Part of a small language model's weights: LayerNorm before each block.
Each number is 500 + 50 x the weight over its row's rms, rounded and kept within 0 to 999. Layers, rows and columns count from 0. Numbers have three digits each. The size before them is the row's rms in percent of the matrix's.

# layer 2 MLP up, 128x64, rms 0.163, rows 47-80, columns 0-63
092:500502545428409489511486479460483557547498422481548513610488497496418518471552424471452538498569481529516466425441506482521465528549425574538561517476501547511499340484504485463525643551488462
096:437626535516541450418473540553493478506587431492488477525503520532567549428498454495586520495459511530532475554516464448421533516475499474397473561500543384528478505434446436538441549387485463
094:531493442548450487565470417490485537492514446544567490623481497396460464434535485489463537466562527505500440437500566493443429474609483507532521559447482549557511392518508521508526540464545363
111:477619476517492507470409508560555513517476463403524508455486483432470433463517494456428455528521546543473485498424527435478480458454518504510501364629420522557519476566498534533516579399480527
098:516562484520538417415616493460480466451561579566533539456496585427538540471544521510491469487561464489544396442515524414516464386455513506495438502500430443512388482474574522509486456526516473
093:471551565504486517508465504521464477494438525481513562491529520496512509495471392441481504423466407540402476541519550523498629498573412448477456557512485389533450512498598426542517461498427600
096:491542558583378481484459429492521535431592471479472501522525503480541605414561478501545477469516570523540506509419559567557483568445454426530486484461550441531541476571445378488518530531503528
083:474514477536455521527428452525527428515480416323458480555448478448432438509465502491441545464467539506455579545521534578509559569488505542421439409482477519535593456473434510491477464463548477
093:532511497395572555555490523489468518536503555519436537448559503558471416484431612511417535569495497472507465447501552440589413529441514511515548541495494562369453563533429486545522480453543503
087:538531494394451557491429467542563595469444546530471548515545444550437586492484562403507553534452560479502438508507549467609527481528535432478454409436548461461517543524535503545513587455552483
096:499524513495446453400392416424572477467498491529523577580489578491547510514522386509509581476423462506524519515469546454484525500466548514423456539456496591447564605566439521521444514511499461
106:524541486479520456602464477515487523504531504504452461491598499514485594480555445426587476487382471478492533458440518528441450473523518519435588529561446489555564442620438404451537446461516532
087:555555487453501521522486448532557490570542443521537522447432555544485466496533578431531507534514507572516607535424497428527540467578482421550494479479542511399562611539406438480433547466472553
105:416541432422461540409481487402453467499447497457529511436500538540544555521442436476430603540599489465509581509391493535493490513530559508510434467535491492473538527472544507473429565597461444
107:552423588472612443560471512550482535530525546491590540550408422543447542469504541549474452490532498444546545381439515544604537551507484457524522526522463476464488575517532548570530506561559525
109:498556494465526534489610588430514491491478489571476504446565484536444568549554582524494489399489466491458412387494478423427472550579488509512395523589468527472443468516532470494538494564529553
091:472454419520564453464568494524503430516474472547539454459482493503484477533557478560516488483515541503440483459469421575558379532455545475455520485521514389617400534502511414450530502607483576
092:472502371475463589441424429535509582510498461564544483498529478445512516537526451412575549519525578505601509520486505553433541479406502549488519436457426395533529565511471476500501577485545515
095:413580490565458564526536451499508583534465496457505447443616546512490471459402497511468448513420551506478431416498603507539583405388498544460438469513492479459482504492484442521538522494555488
085:540498387595418554445424547549508544546511530545495548439518470438468556448356517482468553510475431439506452485525520464523473503492442511476442435498380455446471493459509492462439560520476564
107:335480422466523440446483407452483476450515497444417481508489561505505412403488570491497501575548514551515513497538541466462516494524510443483594571471584475521632529524498518448516517487498493
097:510524423470479452524484480424489541336402498460527462470429464450480398523487565488437471550515484531464518455399498578501515500529457550542490530446480556489450445498505432490383542491423508
123:533512565466489561505502496491555433503583563511448542568603486523516502483447474515471434444515535465547542394469458402487566466461501524484413552491481409492610542546483512402610544512525496
090:461469428467554467485450475495444532498535511513557436486383401445581523457521414604453510462471589466531590517431503431479453549559571493449474510518486519509498505503476422610433475509540475
107:547515414551463562596574619437551477535552507522488508482468537452456483473454564548485424519449490473463433530549499436475485492439411464461502418462583499499470569479529474479494549521617586
100:486448495482514559473400484470614494429477547473477545514445540596455518507417439501451490534555500616506520464575550406512578496489434548499499576467564508500565594443514503468490544476417509
093:547449550484539405485579488459429585500392421545475480466485591417409487493484488482437502434468518561522438476481542492469502447445552514589553545558464532464421480492509571515425572497501459
112:464602501417451578502575437510437448518528419479593485483408506524503535408496575472460515542518458480503489474551466568486418459475483573506578506580502460504536488484591593558538447556523501
128:501462600478494550582570657432485521437457484568527468491557545549516514568475553490520450427513407528447481477549521474430576490436462590491455554513542471505517512492479410502570498540536528
084:488523525464593509566487493501418551530434556482457572434425484518443489596556518509476434464500591503531511504621496441520491556526526542481473519528548634522533438521449451595524506554555443
101:548536584526476508535501547504491533597562514439399523483457448506463520500475513435462493413525485454455555493483498540531432460489515491551449461466520435636511555411521534577380551557469419
115:477423454462421519546537444439609506517567511505502518643559521514539509503404570576570562499497419538528492387499530445458436496520493537482535492510452453445572498476468438454460485552468512
092:559527556462625462491448427511423465491520584513616517501521454476502582492474576385489526526443517418532495494484494456557469541542499419534503448539531462558514493457521433561531487576597517
089:411492469500517495473529503541488590588437421438535532560471602377452461508559505501471510360473526446558522590491487490535404513520516481453581488466454451512532577464517511445513463462514495
# layer 2 MLP down (transposed), 128x64, rms 0.115, rows 47-79, columns 0-63
072:578456524402556463511542496504509523513466547563432436477549511656455535477531487479496480500580539509534561519451478523566502541508403521572532473513479580444491428535518525439482612542403525
115:486489479543380535571481452460413477623435485486472487534540484438522395562470481544439453585536494458614568445500524498539517489558481588472456440410475466494481476469482472473496536554478447
075:398509403574500513507444522504464462437548453460573553481545508395525441533565555475573521539444499436467488487447529462480473458520607485470520511514497416500582517419471528475496406425586464
107:513495445463483433506465548568514573373502404511464542430559480374426412490474492513543503505474494462528447436517499447594458437412503419479524507609469572531523520467530480526503533504486517
064:608503553376472479465501424449511540472438551517367422509469516521465499543428466514467452490499524519510557493513432541518485570460376465466419467441479530461497488518496468463392514547433515
083:429548478540496556539474555474474486458558470422609540527462473412518459523458475437545487457461449465496428536470541462559559459584579511433535516449481433535462509418548517528570394434585497
109:484490542496475452475488478461512515535487496492427504452528499540538557601517501499540576585412440533580519502515368528570474502629513529489372567402492561541499548418478536541514489484522487
075:597432577373534468477529453474516511480453549533411456444504533616479534523478519494476440460543480504490529481507444538534480523449360532528477511490511559470452491539517437520449584511379545
102:515443521521350474434448530514568482453551511530435550420552509479517521397551500479424507553367604540481474533471518588504525525525410489560518514548432475477462472501450498522445479475510531
085:587475550491519443406543519484496492542446516479531534410542532504476477519418523500546425438556428462437458457570487531496457471429452631598473451509469543561578544508511504487445560498468596
108:434450528494484586481509483480504510469514504571473420529488534556427561390491545453421549472544525589538547412590555452486475531566504595486514487429450484481496429483521428525536389555532466
094:559586543358474514574539454412547457530535497494469534513588544617456584533487484506499490440487450507568580462495448575488520382530474464486527509513591562501493535489462528453484494535533475
108:425452475460556489480463563415453425562504546553547507484460406537464493434515557540448537470479449538570563533523519501473417611490475425508450535484535444438582425426546553440498542525491434
113:548447497562569444543528559560491457615549507448475446547453444478505489441481560554497450558445455445535422527455522484596482449559467492426589514551466485559541462598496520571476541447453555
121:494519555601528440353532457530546488557454538534475596557465514457436513537545499499462503507467612470480420446485500516522517588486416474522469480581482497454494508579466569584473563560467491
118:472467392503511494525507518493582531558451480541397437495512513501464467523491555494441551550516575475502346508439453535501394534463488446562567540529536512607485597549545448527451523541503490
096:592475494602462534556434472582493485485605540456569531538412457447507437506509462485523557567466465540535506464576600526558496488546558576468576463432480517447512486435495566536573439498513473
087:538513492431496613441483473419506579565514531523531383463402523480537440546408432447508472499498500456428528599540452542564553481504491581582418475478488531477503475457540554520543540485490548
084:495512411489567531430449544600539514629476488479531527477556440483497497449459525576450530512456577492542387470446585460478563496501566479555531473498478376506544484540473446528507499579566490
116:518453521564539548529486488562510457508420496522396458450494462427485501571581451442581510479411550489521444455409602443547572563519536420443515483439561546476552523422452529520476537533490528
104:415554500546487544517478477473528438577544543499506496491429479589442526432523580505494414484518401510562562447580455509431467562572462519458447511446415524499516469446487441489430487629536500
081:409527446623456531537466549508474463470573425435579550559476477398524441494527489480537550518447476493495485503478545485491528493551660523489509486523495420518494523452479512502517405464620466
115:532506434478486460457547494503492556481492485542526452401458530501547480512490517490514477517534548520479509525535522535548541486531450599505536537355499590426461507566465387615357559493549522
104:456478502495549464456465589494639511435433576561541518468537467453447479516460438514522515394511592489419415539479466452513532475469453538473476516429450621504487502452429428519554516505536526
112:454525460507401548480533641458613464513558522511543502523542419506394513373531496577473589468533487541461493552490412544469498487509459458530517500574449484531468501515495444423465544462525513
106:565454501514452421573500512536408490477515444533395485438485433540621475333479539466504478519485470516497509505406513527572463433460559453505516500456444441439522494511481478445519514520519589
085:603484515455531523581523497454577453502481573503411415402546504581488538509517535457488448546483565431521553496510527477531478433409410446495441513381518548504515551518558492497503581505420503
123:544531482452498471399533450428461592571432456490461533545482436574485483600554557550554477527518544494425485508417438526501559463585488521518480480543533458432467461534499509435631477559552475
097:616434456499517581519465447505563547541499536601485500475430528417514486450505481511515519501575583503509539512496460546440468480558456578515512480337471562459546503540418475464493510443488408
107:447536557482443598351502515515521444495425505450464502510475519488501476474507544500466595452619541434506543472483572365587469516443465514553525525479516508553495463564461565445474558502517525
112:537476478457455573530534505484575472475441521453490500443444607472463531445565486512506516412513467598620516507489566454508565485486464547465543548514450553546443448442576488429465487629520562
123:594516504482549543578496500433546443530494453510567548496492432432597591453486568596442371477497575506418487525518476505576491470361490511522508513458538527520502519489585480511461499468514495
101:477538508538526498505501498583577510399492491511478515492458570297500454588461523504573424442463507528568491463497596466493507499539540458499562442514486469509549475438405553485452482535483542
# layer 2 MLP gate, 128x64, rms 0.156, rows 48-80, columns 0-63
120:486549551434550491577523554573514577471490536556532523584532475488450503548438508498469519512537485487457514447485457487452439642435511512488514486485465582485482473657392484539516578521445561
068:570539565400502410581537507463451530527493461532501505502524541516486572520547482368421491473561539483562477429569459519511492503539525508597489524499534600508478419550426486504468616491432503
093:493525529452401466498485435525505519535509510426454443532541475495479463521544522452500554586452539447534432496500486507552440547475642352495557463472521604551525473470468487564517452538611503
075:500504512442452528557524510475564518499512452429436472580459493520428453572512498481497446435538473527449579549573532604505496624458524541473441407492455584502589509577423485424477488541546515
071:494527576475546463509610552442551504438463490551464510535559521590497538531517589561423433505440467534514494469530542420556571528517498503431460632587539480553425487455547515483528503588510530
112:417409609436539450488564545489527467399485526614406482515459464493456535472495471566491550553466546574469549527477562454490448448514496518532478516480493536551520449504464397409569515466503568
073:577534533596567439475535518505430469502515576551543501445515596454528573427525499537506542519504527465566446455483490413509527374512493492521454575500512403539400482418572542558481468518487474
116:521401549566510414491537532580568503400514524554463445550469416497494475435502457487597397507529513462533510517500597494465540499431506461528487433522443540484524574601525384481531514499515534
073:514506473577590461450434526547440495463446548542495614522436512524564498508528457554457593528520435572543507450401496547484456450527528462464573507520400392578512499491573523462476450471508449
124:477506430443458544441507510555423538514441484560540454491599537525468524522454478482458457563427524550496487468382509450534512459493641519446402548468471515509625574518497437497471521505539555
078:548550567470494509517502457582503495474491499480512443506520561546401401606541512516525535481497454462517530404427446526564463514522527570455570524497522414618488511586431457474530511612545513
089:559553502447476457467501465551468593512518544398419532531554497501520514512470572583439455501470492505513452396425429414503605388555540597536542458532481458509475583498458513507496470464498495
113:479443489467442545424515431495576521454593558507506516456544394510504462425513509555455540597509555604525489502523538464558537517573505533446608489533516512403562521575536526441494580469464525
115:500557514487591416508497521529528499542515467470497485479452457456468423553465492456499543519454505470465459526467470556520455448458483394603463420546522513555453461564580623590591597463483452
142:509567494432514517572588440521634554441619445544429517533539501462523504509495518522438537559388480494512455554473468508438503502575507477537508416542447476415500549486474530414508493450531434
069:470539484554514496424427479468477416432445491440458621504498558355467435479504571529521540481488496499604578523541539480482495444504527521486498430483520478439402534437464550526474434425520542
080:539494496442483500515532521469539479395565486518525495498583457508398470572549475418484505433479471544612457475551575482508576490402405489473501551437491498607506547535511419568483534566537468
078:548537566371532490572494529444577466430451448473465532525426460495561569522588468440525416449450461463399541554527495494493512555545486483428495580516492504580576551431531473532499535476547525
105:457484487429491538464464583515608493447438459530567499502582530440452565458449580422540570553468399527499523512480495440475435546508531497445438419567507438594522559514476518471511594533510527
107:432443466496554394620540465465437433532498567519461429508526528525458422401467521452516453587470520512533455453490520515440516454505532467529602504511550514555595515546532492391538481548518452
070:470575440546522465516547512500482477419437461459570540497506460488515431560483533612508525476522593553528462503493555632532469468574518553510555584480550545494418500562497520541391444562560511
105:449455587527530566570459583449503551532466561538545565557498530543555532509502414420517433557486378437480475516520519493492524609516534595475546490538477516448563483438425515442550432514467505
097:547552546454499569576538423392530459451536512542555455520442535542539440502597536561487499386408505459434548434547560473497495552510511442543523477511425474548474454469506586553512523533479580
092:470411492518554429458497436497432519482509456444489443473513420594573416533502477565518450572556497554403540505481510437461499525533496556467575552511525435469532498537488499504590517490394377
122:508464535524480480533464551553466532521514520519394568502481524515561518422507558469470507561454490477488551463490524581511485534531508450487480428473450416457494485624547633510633615527529444
067:551396571403556528474433523390530525464465532534393432479544434585457521510475476524473408487505427474458488542520505450463598527428502504530464448545547518418523513522470501466494534476423563
155:488558512470389531565475531458503494514465477459531440535473492503491490492429567498475494593537502542600437435543460407532487533486435458522545477530522435483565493587604586602496440416441513
115:482552564507521518501552638405550534486553541506492561527505522505460545557433470472469518504354435518460403426515589514512542538533527433521417503486574486480481493522557520580571474553495489
145:486484508474525291522468530495481537509466578495442532402446471588439466452449445519456433522504448499516495478515531453470478502532529419532553446463511460442526499617459442449470490517553466
098:531449500456467496547552514561508481470569489534457503430463477457555549483441521529354412562511510564445504428352510469428472495535553556456561523482447494576436490501516473579565478516475452
109:489518519505416518551503430443611460490509438476521481513498486459569497477446486542443445464422438410495543442579460491512501477518439576547526408565565420412491509453568578530519534603497499
097:504470462497447513427457543445484566513455483513491512496515482559381534457610436624452633503520451533488434446466536469590521463449584538491507423533458469447466517508459507509527547563559477
067:584471563454558555481439534370511430476495608434472467493488479589476506533538507557578527507546417497521373415535512507479533503509449533457430592544525526523464450507532468549442520463504505